Weights of a small GPT-style language model, trained from scratch on English Wikipedia.
Size: width 64, 1 head of 64, MLP 192 SwiGLU, 1.73M parameters.
Each number is 128 + 32 x the weight over its row's rms, rounded and kept within 0 to 255. Layers, rows and columns count from 0. The size above them is the row's rms in percent of the matrix's.

# layer 9 MLP up, 192x64, rms 0.191, rows 22-56, columns 0-63
size [113  83 109 103 105 103 115  96  52 101  87 114  88 102  57  88  95 136  88 104  72 110 129 106  94 106  97 105  64 107  99 113 125 106  62]
[[113 127  91 158 113 125 124 130 179 165 102 174 108 134  70  98  84 138 111 124 133  28 148 153 113 126 110 141 128  67  93 118 100  72 103 118 119 104 145 117 137 112 151 144 155 111 143 102 195 103 125 109 123 111 136 112  56 140 177 145 143  89 182 194]
 [132 119  91 150 125 173 167 111 154 153  57  55 137 179 166 159 124 119 118 130 126 126 107  65 171  94 173  96 111 138  85 104 115 126 171  92 133  79 131  93  92 113 114 152 136  94 161 124 112 102 162 115 140 131 129 183 189 103 168 133 153 104 197 103]
 [138 138 188 130 117  58 151  77 169  89 105 104 193 115 104  94 115 105 132 106 154 131 127 114 117  75  34 115 146  99 116 198 173  97 127 102 112 139 138 155 155 105 115 145 104 120 134 118 152 152 113 148  95  45 101 161  84 144 116 150 136 107 155 132]
 [158  97 143 120 141  86 145 152 149  84 199  60 120 114 125 161  97  85 108  81 121 128 151 147  79 142 131 133 121 155 138  93 152 133 109 116 145 132 102 142  93 145 132 122 189  66 130 136  98 145 143  70 186 149 140  80 141  94 149  76 131 138 113  34]
 [173 164  47 110 142 181 119 161 123 127 107 160 110 137 134 119 116  50 176 148  94 122 113 126  94 162 103 114 164 145  70  70  68 176  70 138 119 101 147 144 112 150  92 132 106 116 126 145 139 146 158  71 135 183 127  81 141 103 102 121 118 132 175 122]
 [143 111  68 144 117 157 106  68 134 109  64 134 125 121 108 174 111 140 115  11 141 172 136 143 138 117 125  97 119  90  93 104 163  64  80 155 141 135 109 126 135 115  97 142 113 182 142 130 114 123 115 100 149  74 128  85 137 108 124 199  95 107 120 153]
 [139 119 152 153  51  91 160  58 162 103 183 111 139 150 140  87  95 124  91  97 119  92 131 118 102  98 122 179 120 137  85 134 148  83 169 128 127 133 113 127 136 107 132 136  84  79 124 137 180 146 206 139 125 123  90  88  93 221 121 127 108 115 113 124]
 [ 98 126 165 119  67 125 104 131 129 138 158 135 140  96 168 108 133 160 130 149 116  89 122 141 124 157 105 138 154 120 117 115 125  96 166 112 126 103 126 112 181 159 166 103 122  62 119 115 221 100 150 148 149 156 137   8 153 174 124 121 156 120  74  83]
 [144 151  80 100 137 169 206  67 142 164  57 165 119 192 116 169 130 134 110 119 128 122 100 170  92 158 137 138 136  75 150 128 143  90 127 132 128 132 137 116 133 107  92 115 197 179 160  86 134 117 137  69 128 149  92 105 133 111 147 100 108 130 197 156]
 [162 102  94 122 100  90 132 190 170  87 145 122 171  77 144 109 128 126 136 134  96  89 119 103 166 100 133  88  85 138  61  78 165 119 142 156 116  60 142 110  80 192  63 113 137 164 102 107 159 157 128 127 129 134 179 173  86 140 121 148 151 131 148 153]
 [101  71  86  72 133 133 135 129  90 196  87 155 100 149 158 124 155 137 139 120 111 113 138 131 126 144 101 139 122 118  91  78 133 169 164  97 136 140 154 170 153 122 134 132 208 167  81 120  68 149 133 196 125 156 131  85 203 105 136  98 100 166 104 106]
 [146  46 155 123  92 164 141  86 110  72 129 139 123 198  78 154 119 121 143  96 153 116  94 129 104  55 147 124 131 166 115 117 145 108 146 177 143 129  71 126 132 113 139 128 139 124  98 128 160  18 186 100 139 108 111  95 106 128 131 159 144 135 138 157]
 [113 133 164  95 159 117 112 119 144 130 175  49 131 134 109 114  89 105 139 135 133 121  75  88 110 159 115 200 171 135 100  84  93  81 138 196 126 156 114 110 100 175 202 111  86 148 186 146 110 155 120 137 140 110 127  78 115 131 142 162 110 107 185 147]
 [ 88  92  88 120 157 170 107  79  57 138 142  90 144 148 150 208 126 104 160 135 174 135  65 115 127 135 106 140 112 120 133 152  97 137 121 131 134 142 110 135  98 114 127 137 105 140 143 114  29 142 139  99 135 150 105 181 128  58  49 136 161 119 118 151]
 [119 150 161 105 119 153 124  83 145 156 166 111 133 174 104 129 118 142 124 125 108 150 132 120 182 136 139 128 161 105  93 103 134  74  67  97 123 152 206 115 158 151 100 110 170  89 187 153 188 150 111 163 104 117 116 145 130 214 129 203 102 152 155 163]
 [135  90  79 123 129 125 128 146 197 168 141 150 136 136 133 124  98 121 167  83 136 154 158  94  85 195 132  86 125 130 149  78 187 176 139 187 136  83 151 108  84 119 135 164 167 117  98 140 145  79 110  92  84 117 111 118  64 127 129 104 111  88  71 100]
 [140  95 102  92 170  84  42 117 127 113  90 158 135 130 125 173 140 139 108 175 108  15 141  96 123 142 134  96  91 132 180 106 135 127 128 122 133 106  92 151  90 188 144 147  71 164  86 125 115 146 124 143 148 120 126  80 125 153 118 106  84 159  92 121]
 [106 127 138 118 148 141  98 106 139 175 157 139 102 115  90 147 106  94 150 138  99 130 106 133 147 162 154 169 140  95 166  97 127 109 106  97 164 133 146 133  94 122 179 124  50 100 198 109 115 162 108  54 190 135 134 218 112 162  80 123  87 125  91 146]
 [140  95 110 104 173 144 166 124 103 149 144  87 162 145 154 207 142 131 177 121  82 165  99 185 146 136  78 121 104 157 142  74 128 161  94 122  76 119 133 120  97 176  99 174 166 111 166 142  93 168 147 115 118  95 177 142 128 104  81 150  73 107 138 173]
 [126  78  98 103 118 106 156 180 156  98  87 188 163  91 163 112  93 142  70 108 145 129  97 158 163 110  79 150 147 113  85 134 115  66 105 141 122 100 120 103 178 129 144 124 154 120 174 135 116 163 164 128 102 102 147 189 125 188  70 160 162 139  84 154]
 [117  96 186  98 147 126 111 106 115 159  75 137 120 136 174 121 188 155 100 112 178 120 150  97 143 105 109 142 112 105 105 150 174  94 115  70 128 175 193 114 111 125  53 115 126  70 159  97 101 103 137 166 131 134 112 133 221  93 124 159 164 130 129 133]
 [111  99 145  99 126 168 131  83 180 102 153 112 143 128  97 122 110 102 156 160 124 158 144 104 132 125 100  43 139 158 154 109 205 115  75 170 122 106 172  95 158 177 107 103  96 221 117 120 169 122 132 146 140 150 123 135 194 145 164 145 147 157 102 122]
 [142 126 159 153 133 119 196 107 150 142 172  98 109 168 176 148  76 125 117 119 142 102 136  77  99 133 146 144 166 113 173 148 133  75 142 121 149 170 121  87 119 114 158 125  61 110 189 117 133 110 122 148 124 100 104  92 158 173  80 108  48 108  53 141]
 [158 175 172  95 182 122 123 161 132 184 125 136 129 150 115  72 158 129 157  75 166 115  96 111 149 117 128 138 114 116 172 202 154  94 128 186 128 156  54  93 133  89 159 110 105 110 126 162 135 119 133 144 112 116  50 130 133 151 126 140  72  88 168 162]
 [125 103 132  70  85  86  89  75 105 124 130 133 163 132 146 129 114 104 118  83 156 139 130  76 108  99 100  57  94 147  99 124 159  57 158 103 138 190  61  88 102 132 147 101 135 152 139 115 140 136 155  67  94 155 104 111 100  63 101 134 120 123 171 115]
 [ 85  95 126 120 135 163 108  34  87 138 187 108  90 128 156 152 137 218 150 135 116  82 125 150 140 145  92  90  98 115 143 138 133 129 163 108 127  92 105 101 102 152 114 146 134 161 141 130 111 120 192 143 100 181 130 149  94 164 167 105  99 151  65  86]
 [142 169 137 111 130 137 109 124 136 189  58 166 127 122 132 102  64  78 154 113 113 121 158  38 112 162 118  92 143 144 105 126 141 135 129  82 100 123 167 161 125 129 125 132  95 130  68 155  37 133 128  73 148 131 121 111 198 108 131 142 109 131 129 173]
 [118 138 125  90 120 169  93 180 173  99 109  80 155 124 116 148 119 171 124 116 155 196 112 119 170 111 123  50 132 145 155  96 137 110 114 135 113 120 164 139 130 130 139 103  96  11 154 143 104 155  88 107 156 178 118 106 202 118 166 126 132 116 115 142]
 [186 104 172 137 131 102 198 117 123 102 156  94 159  88 122 219  86 175 145  69 152 177 104 169 122 121 167  99 135 155 132 147  87 131 125 120 123 116  85 138 119 105 121 140  85 127 154 152 109 162 136  84 161 127  87 143 107  97 131 114 156 113  70  68]
 [111  77 128 135 116 134 144 131 124  93 131 104 175 174 159 159 111 159 129  21 195 160 124 124  71 108 130 112 103 124 162 101 141 134 115 139 136  98 102 180  92 181 145 141 131 133 138 134  53 142 167  77 118 128 103  91 131 151 199 150  91 128 105 129]
 [119 164 163 136 142  95  90 160 117 137  81 144 133 125 149 136 155  79 135 136 123 200 128  91 169 143 108 107  99 143  70 101 129 178 150  70 140 114 176 159  52 128 136 187  98 141  67 139 126  96 112 178  86 110  89 161 152 122 114 166 160 102 139  91]
 [133 176  53 115 159 112 111 110  94 100 157 107 203 200  81 165 124  93 137  95 167 110 110 137 108 156 138 111 111 118 144 160 177 129 151 113 135 117 129  71 130 145 108 112 144 186 102 158 136 127 114 127 100 131 149 113 134 183 193 175  68 118  82 130]
 [ 83 162  98 153 117 107  40 134 134 187 136 143 120 107 138 187 160 117 173 170 120  94 124 117 160 107  77 161 115  76 138 107 141 138  97 100 109 195 113 101 134 123  61 129 150 129 143 144 136  91  61 185 109 107 127 141 171 145  97 156 152 137 152 166]
 [156 123  75 142  77 118 129 162 122  83 167 177 148 155 197  70 137 173 137 164 136  89 173 153 154 138 115 140 140  87 164  85  78 150 119 151 121 163 123 134 135 152  59 135 123  95 148  93 140  83  97 119 133 126  94  71 120 124  86 184  79  99 128 123]
 [118 115 168 151 140  99 141 162 169 152 196 128 101 130  99  76 122 169 135 126 152  56 124 102  61 149 147 127 138  61 136 112  68  88 132 106 134 101  61 131 128 137 136 117 103 142 172 138 171 147 135 109 134 121 102 104 122 152  70 153  45 107  95 142]]
# layer 9 MLP down (transposed), 192x64, rms 0.179, rows 22-56, columns 0-63
size [112  78 100 103 100  99 113  87  50 106  89 115  95 105  54  97  88 138 100 101  68 110 123 111  89 103 100  95  58 100 102 104 128 101  54]
[[158 143 146 121 129 141 151 143  81 111 128 135 133 146 141 119 110 153 133 127 109 152  92 133 146 118 170 116 101 129  89 203 116 155 136 139 152 193 151 197 150 107  93 124  68 130 170  69  80 106  91  60 128 132  85 128 161  86  31 131  93 148 124 122]
 [ 93 164 146 113 152 135 174 113 123  79 166  72 202 113 120 119  82 145 104  67 126 162 140 137 122 126 182 159 101 165  93 102  78 189 132 103 112 105 167 144 126 149 156 141 159  91  88  98 121 182 132  85 141 211 141 155 129  94 128 104 142 135 128 146]
 [ 70  95  82 103 103 147 125 147  59 124 130 132 112 154 148 199 150 155 185 156 117 107 143 119 120 127 167 143  90 211 160 123  86 176 121 108 117 139 107 153 136 144 125 123 150 162  68 114 114 155 129 126 151 177  83 132 180 130 132  90  80 192 143 144]
 [122 187 163  95 181 124 116 104 151  69 132  95 115  77 125 143 102 132 122 121 132 104 147 100 104 155 114  52 108 107 125 181 129 194  88 133  37 188 134  90 150  82 165  98 154 107 125 142 153 117  96 160 151 109  93  87 134 157 103 129 136 119 134  98]
 [121 153  81  97 127 155 106 201  80 129 151 137 103 110 122 151 160 116 144 122  78 172 138 139  32 135  73 116 131 144 165 134  59 150 107 163 132 152  83 173 161 149 116 101 174 136 128 104 173 128 101 111 142 183 139 101 136 123 143  84 107 183 100 112]
 [141 155 156 187 103 116 119 127 112 116  87 143 136 114 128  97 175 137 127 171 156 106 109 123 164 139 103 144 133  90 102 122 182 109 131 147 138 139  96 170 127  69 146  99 180 163 180 151 132 178  93 128 122 172 199 107  95  58 136 153 166  83 205 134]
 [129  76 136 141 124 106 102 127 128  93 172 126  84 142  83  96 110 129 133  64 155 136 123 102 137 145 112 154 168  89  78 132 118 146 151 174  98 136  54  90 168 151 181 155 120 124 189 151 168 102 153  55 118 165 130 131 119 136  83 174  97 110 144  69]
 [ 58  90  74 159 121 163  90 161 135  87  65 105 138  90 149 185 157 139 124 101 120 187  58 145 140  87 106 122 142 137 150 120 123 207  93 169  79 134  80  92 117 130 125 143 122 145 125 163 114 119 102  91 120 136  94 136 163 111 181 134 103 132 149 127]
 [146 110  75 162 135 135 187 113 116 127 122 161 110 195 138 128 118 126 148 177  96 138 173  96 128 211 114  84 131 115 109 138  87 141  92 154 135 139 186 136 150 123 135 147 163 146 128 120 179 167 142  92 114 137 114 110  82  66 156  84 125  74 206 133]
 [143 118 121 130 104 108 118 145 198  98 153 108 130 114 114  93 113 131 117 118 131  92  97  88 123 156 111 115 121 141 112  76 138 115  93 166   0  77 136 122 136 136  79 189 158 112 124  97 144 111 109 103 113 118 160 133  93 118 128 119 142 163 102 136]
 [ 75 181  85 100 121  91 104 185 124 194 158 120 120  97 143 166 133 124 193 144 106 141 105 117 106 147 127 139 128 134 118  65 106 181  89 115 186 170  96 195 129 117  76 104 149 143 128 126 130 144 109  94 164 103 128 111 145 105 150 134 125 200 148  78]
 [118 151 111 114 135 121 115 115 111  74 137 117 104 123 102 114 117 180 143 109 133 110 125 117 110  77 174 134  96  87  96 159 124  54 147 160   0 117 122 159 104 129 183 113  66 103 161 102 160 146 135 171  88 111 155 153 134 140  82 139 144 100 112 148]
 [122 162  93 126  51 142 114 130 151  84 159 169 113 129  96 188 133 104  76 118 146  93 103 144  64  82 105 133 143 160 167 165 207 132 125 107 147 154  90 142 123  83 137 160 119 108 156 132 118 101 121 116 126 182 114 131 112 104  76 130 106 143 100 213]
 [122 107  75  88 172 121 109  90  47 122 115 159 168 133 114 122 133 150 137  63 121 110 105  83 155 130 125 158 142  93 140 156 128 167 110  72 187 125 158 111  53 146 128 139 123 191 185 136  83 116 161 131 112  57 120 144 128 101 148 152 111  89 117 134]
 [ 46 131 156  87  91 111  82 176 153 128 132 124 152 163  82 158 140  76 134  64 124 157 168 100 132 139  90 163 101 151 131 120 134 121 129 110 168 176 146 119 124  77 133 154 127 185 132 190 167 153 135 161  89 108 138 159 148  96 149 178 119 170 168 164]
 [151 176 131  96 163 176 127 123  88 153 155 101 154 122  93 191 154 110  77 124 137 139 136 164 186  96  88  90 141 103 114  96 162  95 108  99 207 192  90 143 161  75 146 128 120 104 128  77  82 143 130 135 119 163  80 144  84 102  97 124 118 145 109 138]
 [117 148 132 121  57 150  27  70  87 143 150 104 162 161 140 116 116 147 165  98 128 106 119 157 161 136 160 139  98 134  44 103 165 112 139  89  90 155 159 186  91 174 128 104  59 118 133 132 154 120 140 103 123 146 141 125 138 147 126 175  98 145 149 111]
 [113 119 133 189 139 103 107 123 145  98 121 102 111 112 141 133 113 172 153 137  78 164 141 143 102 116 124 102 185 138  59 117 122 155 186 113  24 145 135 126 144 102 117  15 149 141 130 124 172 148 145 133 148 128 113 132 129 139 148 121 154  53 152 118]
 [ 48 102 138 136 146  98 109 173 125 135  92 139 157 135 162  93 109 100 119 164 135 158 146 108 129 128 121 138 142  70 118  82 179  83 153 127 128 171 121  80 180  91 107  72 171 172 185 124 141  79 115 193 117 129 114 120 116 147 114 129 212 144 108 119]
 [129  64 115 152 106  59 159 164 155 125 119 150 156 139 110 104 128 159 176 112  90 146 109 104 168 155  91 137 111  71  61  99 120 140 129 108  57 130 172 100 161 134  89 144 135 128 158 146 154 134 194 122 114 202 195 139 121 124  99 155 101 159 119 120]
 [123 135 124 174 159 114 152  98  95 149 127 148 103 101 150  92 156  90 151 204 113 117 144 139 150 141 117 164 154  94 129 132 184 125 117 126 176 127 186 153  96 146  97 144  78 161 155  78  98  95 200 155  81 119  85 183  91 140 156 194 128 131 170 129]
 [136 130 147 132 106 102 145 184  68 215 113 159 155 152 175  99 175  81  94  79 143 100  79 121 153 166 144 130 116 160 104  91  56 156 126 122 163 162  63 122  83 127 129 154 149 111  83 118  75 140 105 141 124 118 151 136  85 123 129  96 131  95 141 126]
 [157 136 184  98 130 144 168 137 110 187 161 151 133 148 160 131 111 151 107  60 143 154 118 169 122 152  96 105 196 173 172 150 107  95 134 165 124 153 130  82 172  99 177 136 131 105 163 156 176 126 128 129 159  69 133 127 148 188 165 156 136 200 117 125]
 [129 108 113  96  65 140 151 134 111 141 192 163 148 116 113 109 117 117 122 116 154 106 149 106 114 143 169 139 132 175 154  99 135 119 110  78 141 160  90  61 106 137 154 172 131 136 132 131  71 207  63 147 144 208 115 128 150 102 141 108  67  82 164 153]
 [ 78 151 124 196 162 132 118 120 110 108 186  71  96 131  75 119 139 158 150 171 101 110 133 143 104 168 144 127 121 114 155 129 130 140 122 122 198  68 142 147 109 108 129 136 107 108 116 136 100  90  99 175 179 102 132 151 158 195 151  96 140 147  31 117]
 [100  56 117  66 127 179 142 117  87 119 117 136 122 161 124 146 163 171 129  91 145 142 155 140 224 124 155 165 153 123 104 117 152 121 120 111  83 111 127 138 148 137 149  87 105 134 113 136  47 150 115 125 129 146 200 146 153 133 177 187 188 124 103 120]
 [121 111  94 186 130 142 139 154 101 140 151  88 122 157 100 188 173 185 134 167 156 126 108 196  75 160  85 141 168 148 115 171 146 159 133 160  89 111 119 121 131 112 112 168 143 114 157  66 220 149  62 125 148 129 139 123 153 132 124 101  83 146 134 127]
 [126  63 129 154 107  62 156 100 189 178 158 147 144 103  97 116 103 138 152 129 110 138 101  65 139 118 121 114 146 127 115 127  96 127 110 183  25  81 175 122 135 111 111 159 115 126 121 130 193 120 166 108 111 167 151 159 131  97 140 182 122 161 140  94]
 [159 141 153 142  74  84 118 189 178 129 119 154 164 135 111 122 170 127 137 186 147 103 163 147 165 114 143 127 117 136 120 135 163 166  78 158 108 167  73  97 187 154 171 105 122 136 128 128  89 164  96 134  99  78 181  69 128  84 122  96 147 125 108  62]
 [111 144 139 104  95 117 153  80 125 145 143 151 113 109 130 121 105 140 151 166  92 124 136 106 178 148 119 129 151 163  87 125 192 109 136 116  95 136 163  74 139 116 108  69 154 159 173 122 149 175 151 188 180 116 147 119 162 158  62 112 118  26 169  97]
 [129 155  34 140 132 148  97 154 107 139  97 123 169 159 134 143 154  91  87 105 181 146 139  99 131 107 137 164 173 161 140 172 115 121 111 144 141 142 135 160 188  82  68  99 136  90 138  90 133 168 164 135 145  90 201 103  92 159 163  79 136 150 158 103]
 [135  66 188 128 107 173 117 148 148 182 100  93  71  90 165 113 133 155  85 175  80 133 102 167 169 142 171 124  90 117 173 126 107 139 137 110 131 119 124 127 115 140 163 148 116 100 147 102 104 137 145 144 146 118  84 124 126  69  89  55 159 168 199 112]
 [ 99 112 119 152  94 101 156 161  74 148 122 134 140 111 116 119 166  89 160 169 107 165 131 133 158 133 129 139 147  92  84 117 124 152 107  72 124 171 165 153 139 102  24 147 126  74 124 120 142  33 112 186 115 103  87 158 141 110 107 129  96 150 167 155]
 [ 65 123 153 120 120 135 102 120 139 114 105  78 129 131  81 148  95 176 133 168 130  83 137 107  98 138 147  93 127 130 115  78 149  95 142 128 125 147 117 131 129  49 132  51 176 174 127 193 148 150 153 123 137 167 129 152  61 171 119  58 155 140  82 115]
 [137 146 146 168 138 178 142 170  74 151  97 139 108  84 147 101 124 162  98 102 159 128 123 158 158  93 134 118 129 140 140  98 131  98 162 137  65 105 145 158 102 111 153 122 197 164 124 100 120 181 148 173 192 144  81  55 113 144 124  59  98 119  94  88]]
# layer 9 MLP gate, 192x64, rms 0.207, rows 23-57, columns 0-63
size [ 81 100 116 109  98 111  91  51  88  93 128  97  94  57  89  86 130  98  97  71 102 118  90  99  93 108  97  58 116 107  98 139 104  60 118]
[[139  90 151 145 121 181 100 180 124 140  42 126 133 192  69 121 143 142 105 220 114 124 148 128 117  86 102  92 135  74  97 133 109 122 165 113 135  95 127 145 141  99 111 134 176 102 104 111 103 103 139 181 131 128 174  74 154 110 123 105 123 119 183 162]
 [162 165 127 143 157 128 118 120 167  96  96 123 170  84 148 148 116 109  97  98 182 145 125 175 112 100  86  93 162  76 127 121 145  85 133 187 138 180  53  90 101  60 134 137 116 129 133 151 136  94 106 166 107  76 146 136  82  78 121 152 153  83 150 161]
 [155  74 144 137 128 120 129 148 151  96 157  82  96 154 109 106 121 152 119 105 125 131 153 180  91 127 178 132  95  84 144 122 128 131 144 122 108 117 165 109  96 133 146 138 214  80 178  67 105 110 157  81 141  92 101  83 131 109 155  38 130 145  98  69]
 [118 129 123 109  86 146 134 132 107 124 156 180  89 109  87 127 146 167 146 122  58  63 131 150 130 135 100 138 128 118 123 133  85 127 153 149 131 129 167 133 139 148 159 127 182 146 164  95 246 112 153 119 111 143 170  97 177 145 114  84  57 174 124 100]
 [116 122 144 109 135 175 121  94 131 154 152  97  98 107 110 189 134  95 115 127  70 143 137 123 124  88 157 142 106 134 132  58  76 160  83  81 124 100 134  72 119 145  82 127  73  97 166 147 120  70 176 157 137 134 102 140 162 110 117  95  58 154  64 105]
 [ 29 135 132 120  99 178 140 161  86 123 101 153 133 139 137  81 166 120 125 138  82 101 157 136 116  80 159 131  91 139 127 108 155 133 160 119 133 121 153 151 168 143  70 186 192 148 160 112 116 115 139 183 105 113  85 123 133 121 113  35 171 140 137 125]
 [136 108 137 110 131  99 232 126 130  99 132 110 160 132 107  59  54 164 139 147 110 105 137  78  63  96 151 134 117 109 104  77 156 101 121 130 129 114 136 122 166 171 193 112  61 126 156  99 117 102 144  64 134 165 148 129 155 128 121 139  97 111 128 109]
 [120 125  75 133 135 161 112  96 151 101 111 144 157 162  78  29 117 124  84 134 135 159 168 129 138  77 143 132 155  97 116  96 146 223  79 144 140 121 180 150  87 153  98 124 127 144 119 141  43 132 127 106  99 105 132  75 144 150 131 151 159 121 127 142]
 [ 97 111 133 138 107 150  99 120 153 137 115 111 113 168  79  66 117 132 123 148 190 182 152 142  82 151 149 188 147  89 156 189 125 144  96 106  99 143 134 186 165  69 149 208 134 109 124 132 132 101 107  75 156 138  63 141 117 134 130  92 111 149  90 107]
 [157 167 105 147 136 133 101 213  97 139 130 143 133 100 147 184 158 123 193 126  91 142 105 167 151 216 170 152 145 144  90  83  66 184  97 113 131 131 128 121 123 201 125  99 106 121 164 124 107 145 124 128 135 112 153 148 123  94 127 121 103 152 165  72]
 [ 68 142  84 160  41 158 148 109 116 161 158 134 206 128 117  53 111 118 121 186 107 114 133 156 139 121 135 107 100 105 181  83 160 139 120  70 142 103 131  80 138 131 105 167 143 147 176 104 131 154  64 144 157 141 135 114 121 110 121  82 118 157 136 119]
 [156 121 152  69 172  86 166 167 143 165 144  80 113 194 125 119  76 142  63 128 164 127 106  89 131 161  69 140 127 137  89  99  87 105 142 139 110  95 124 110 154 154 138 106 119 177 135 148 135 162 113  45 107  72 138 107 158 134 136 103 152 146 174  94]
 [ 95 103 124 102 133 109 123 145 150 177 131 139 106 114  65 164 122 138 187 188 100 172 128 117 151 155  90 111 127 158  55 132 131 146  89 136 132 153 110 143 138 131 159 144 141 109  41 120 172 152 101  60 169 162 112 177 108 129  69  95 145 157 146 172]
 [ 98 181 152 175 146 106  91 110 105 117 145 119 104  84 121  64 115 156  58 170 172  89 140 125 163 114 171 121 110 147 148 149 150 130 188 153 125  94 151 135 109  98 149 137  86 125 152 107 130 111 120 136 146 157 110 100  88 122  98  68  80 128 227 100]
 [126 122  93 126 125 139 114 142 185 137 142 112 134 149 108 146 100 146 178  80 147 112 146  95 120 187 146 116 107 111 128  84 180 155 178 157 128  53 115  89  69  81 124 159 162  98 124 107 201 105 136  81 106 120 112 119  46  84 136 140 123 110  96  89]
 [ 89  97 165 103  93  88  92  62 109 145 119 108 134 144 136  99 134 127 136  91 119 146 174 102 127 153 146 158 130 163  72  98 158 136 115 109 102 131  86 111 124 145 117 101  67  55 127 160 182  96 109 141 161 166 154 123 112 202 166 203  93 144 135 101]
 [153 154 141 103 143 153 112 148 185 150 117 151 153 134 136 135 117 101 145  95 163  88 135 114 154 103 171 164  56 123 151 133 161 119  97 171 153  90 149 130  89 174 121 211 100 114 173 125  89 149 135  96 139  92 113 150 181  83 113 172 141 222 134 140]
 [ 94 144 132 155  72 101 128 162 132 124 147 166 125 158 124 113 147 122  94 141  94 121 146 124 107 137 174 134 147  70 114 130 167  37  92  87 122 148 164 115 174  96  72  94 116 185 135 103 119  34  99 162 132 116 122 144 151  99 149 114 167 156  97  77]
 [120 139 163 133 122  95 141 144 123 198 197 104 111 147 128 106 129 138 113 144 103  90 193 152  83  63 155 121 146 119 175 173 108 148 132 146 145  92 141 131 148 132  87 145 106 107 112  63 119  38 123 101 101  98 126  57 173  97 159 113 153 143 148 107]
 [ 90 107  89  93 138 123 139 129 149  87 162 175 141 192 131  78 138 155  99 104 100 123 146 118 119 168 103  70 109 169 121 141  92 103 128 203 134 146  76 119 201 113 151 133 116 106 108 113 122  95 120 185 126 132 111  96 108 127 164 127  33 140  90 159]
 [128 138 126 125  82  95  97 149 142 170 178 129 200 124  93 139 158  59  98  74 212 108 127  67 175 111 139 117 158 142 120 117  93 117 119 136 146 122 104 142 129 138  91 124 165 143 152 139 126 153  62 120 114 102  85 168 130  82 157 151  74 105 162  96]
 [112 118  80 112 141 196  89 138 113 159 104 104 134  59 128  83 144 115 148 187 146 142 137  62 111 151 152 152 116 105 134  87 120 161 126 178 127 114 130 136  78 167  48 143 135 134 112 107  92 109 107 139 133 175  96 133 106  74 122  51 124 118  90 170]
 [166 148 131  78 203 112  62 141 120 130  94 102 121 159 138  99 139 134 139 150 120 209 141 207 135  99 112 122 145 128 110 149 183 106 147 150  78  85 122 160 143 155 114  94 114 116 131 131 200  84 116 123  84  67 139 161 109 149 130 104 165 149 133  96]
 [170  98 117 122 130 101 126 121 107 112 156 137 141 105 133 157  97  83  57  76 148  79 116 127 150  99 163 107 112  83  64 139 148  48 126 164 134 146 133 168  74 145 150 134  91 126 175 112 183 120 136  81 107  93 140 136  57 124  96 166 128 116 182 131]
 [ 83  53  68 115 140 120 126 116 139 106 107 140 147 179 108 153 143 155  70 106 186 163 181 162 175  99 122 162 144  72  86 135 151 123 144 118 131 129 159 128 132 127 145 111 113 194 161 125 120  99 115 100 163 149 162 126 138 149 153 196 163 144 115 201]
 [ 80 130 107 128  82 140 182 161 150 118 128 133 156 201 111 139 152 185 149 173 123 163 111 189 162  75 126 141 123  77 158 131 106 114 157 190 131 123 100  78 120 136 106 141 176 179 147  82 188 121 123 154  95 101 165 150  83 144 140  86 158 136 136 132]
 [118 104 169 141 165 168 118  96  87 188 126 162 153  95 117 112 172  24 127 136 120  99 144 125 122 135 142 146 158 168  88 151 122 178 151 181 147 123  93 111 131 164 165 140 172 213  82 128 104 130 138 142 144 112 121 135 119  81 123 193 103 148 108 127]
 [ 98  66 140  97 128 187 117 109 141 139  33  54 112 106 138 126 116 151  93 125 126 101 111 144 112 143 108 191  75 119  90 131 157  90 168  86 103 126 127 122 125 113  86 145 111 100 158 104  55 110 127  97 142 109 125 127 133 192  96 183 129 118 151 145]
 [ 56 140  71 128  96 170 160 129 101 118 151 162 157 173 113  90 130 176 138 147  74 102 109 128 134 120  87 138 112  75 166 127  84 126 144 144 150  92 137 109 147 187  52 118 126 129 183  77 125 103 122  99 159 150 131  65 123 119 132  83  98 129  75 126]
 [ 86  94 140 116 125 107 158 166 163 130 120  98 182 145  91 166  71 119  82 128 115 145 140  42 130 132 143 106  80  71 160 145  90  60  56  98 146 128  54 123 111 102  95 126 118 108 150  68 140 110 131 146 118 152 136  91  97 116 112 115 129 165 137 126]
 [149 108  71 150 132  96 147 148 160 140 126 112 214 149 113 192 117 144  38  84 193 104 115  97  66 111  87 131 136  88 100 105 117 126 103 131 165 125  80 107 111  84 118 141  96  88 118 152 157 113 124 113 165 133 145 147 118 163 169 167 144  91 123 123]
 [ 79  77 159 131  56 121 154 148  79 117 121  82 153 162 109 112 112 129 103 111 105 113 141  97  85 141 179  64 117 120 129  90 109 101 136 107 113 141 145  67 148 131 120 132 127 109 132  66  82  69 152 119 135 125 178 155  78  81 180  93 128 171 133  86]
 [141 140 137 147 178 175 110 115  87 118 137 157 141 116  73 159 127 109 127 143 143 160 112 190 186  56 129 143 146 153 111 119 102 115 108 144 112 102  80 112 117  76 118 144 154 105 131 180 154 166  73  82 132  81 170 128 110 156 106 153 124 140 212 189]
 [103 168 141 115 145 174 162  69 108  72 129  99 153  80 125 190  97  88 160 170 171 129 142 171 139 183  47 157 123 119 105 127 142 134 115 143 123 136  86  66 115  96 115 124 103 125 113 161 130  88 144 128 120 177 135  96 178 125 151 142 132 142 104 201]
 [138  98 120 160  98  84 172 127 161  65 159 101 146 131 168 131 121 115 165  88 168 129 118 137 128 164 134 176 113 116 147 173 188 124 113  97 126 140 140  74 163  92 114 161 172 135 111 126  68 145 111 100 121 147 118 234 124 165 142 114 175 118  70 146]]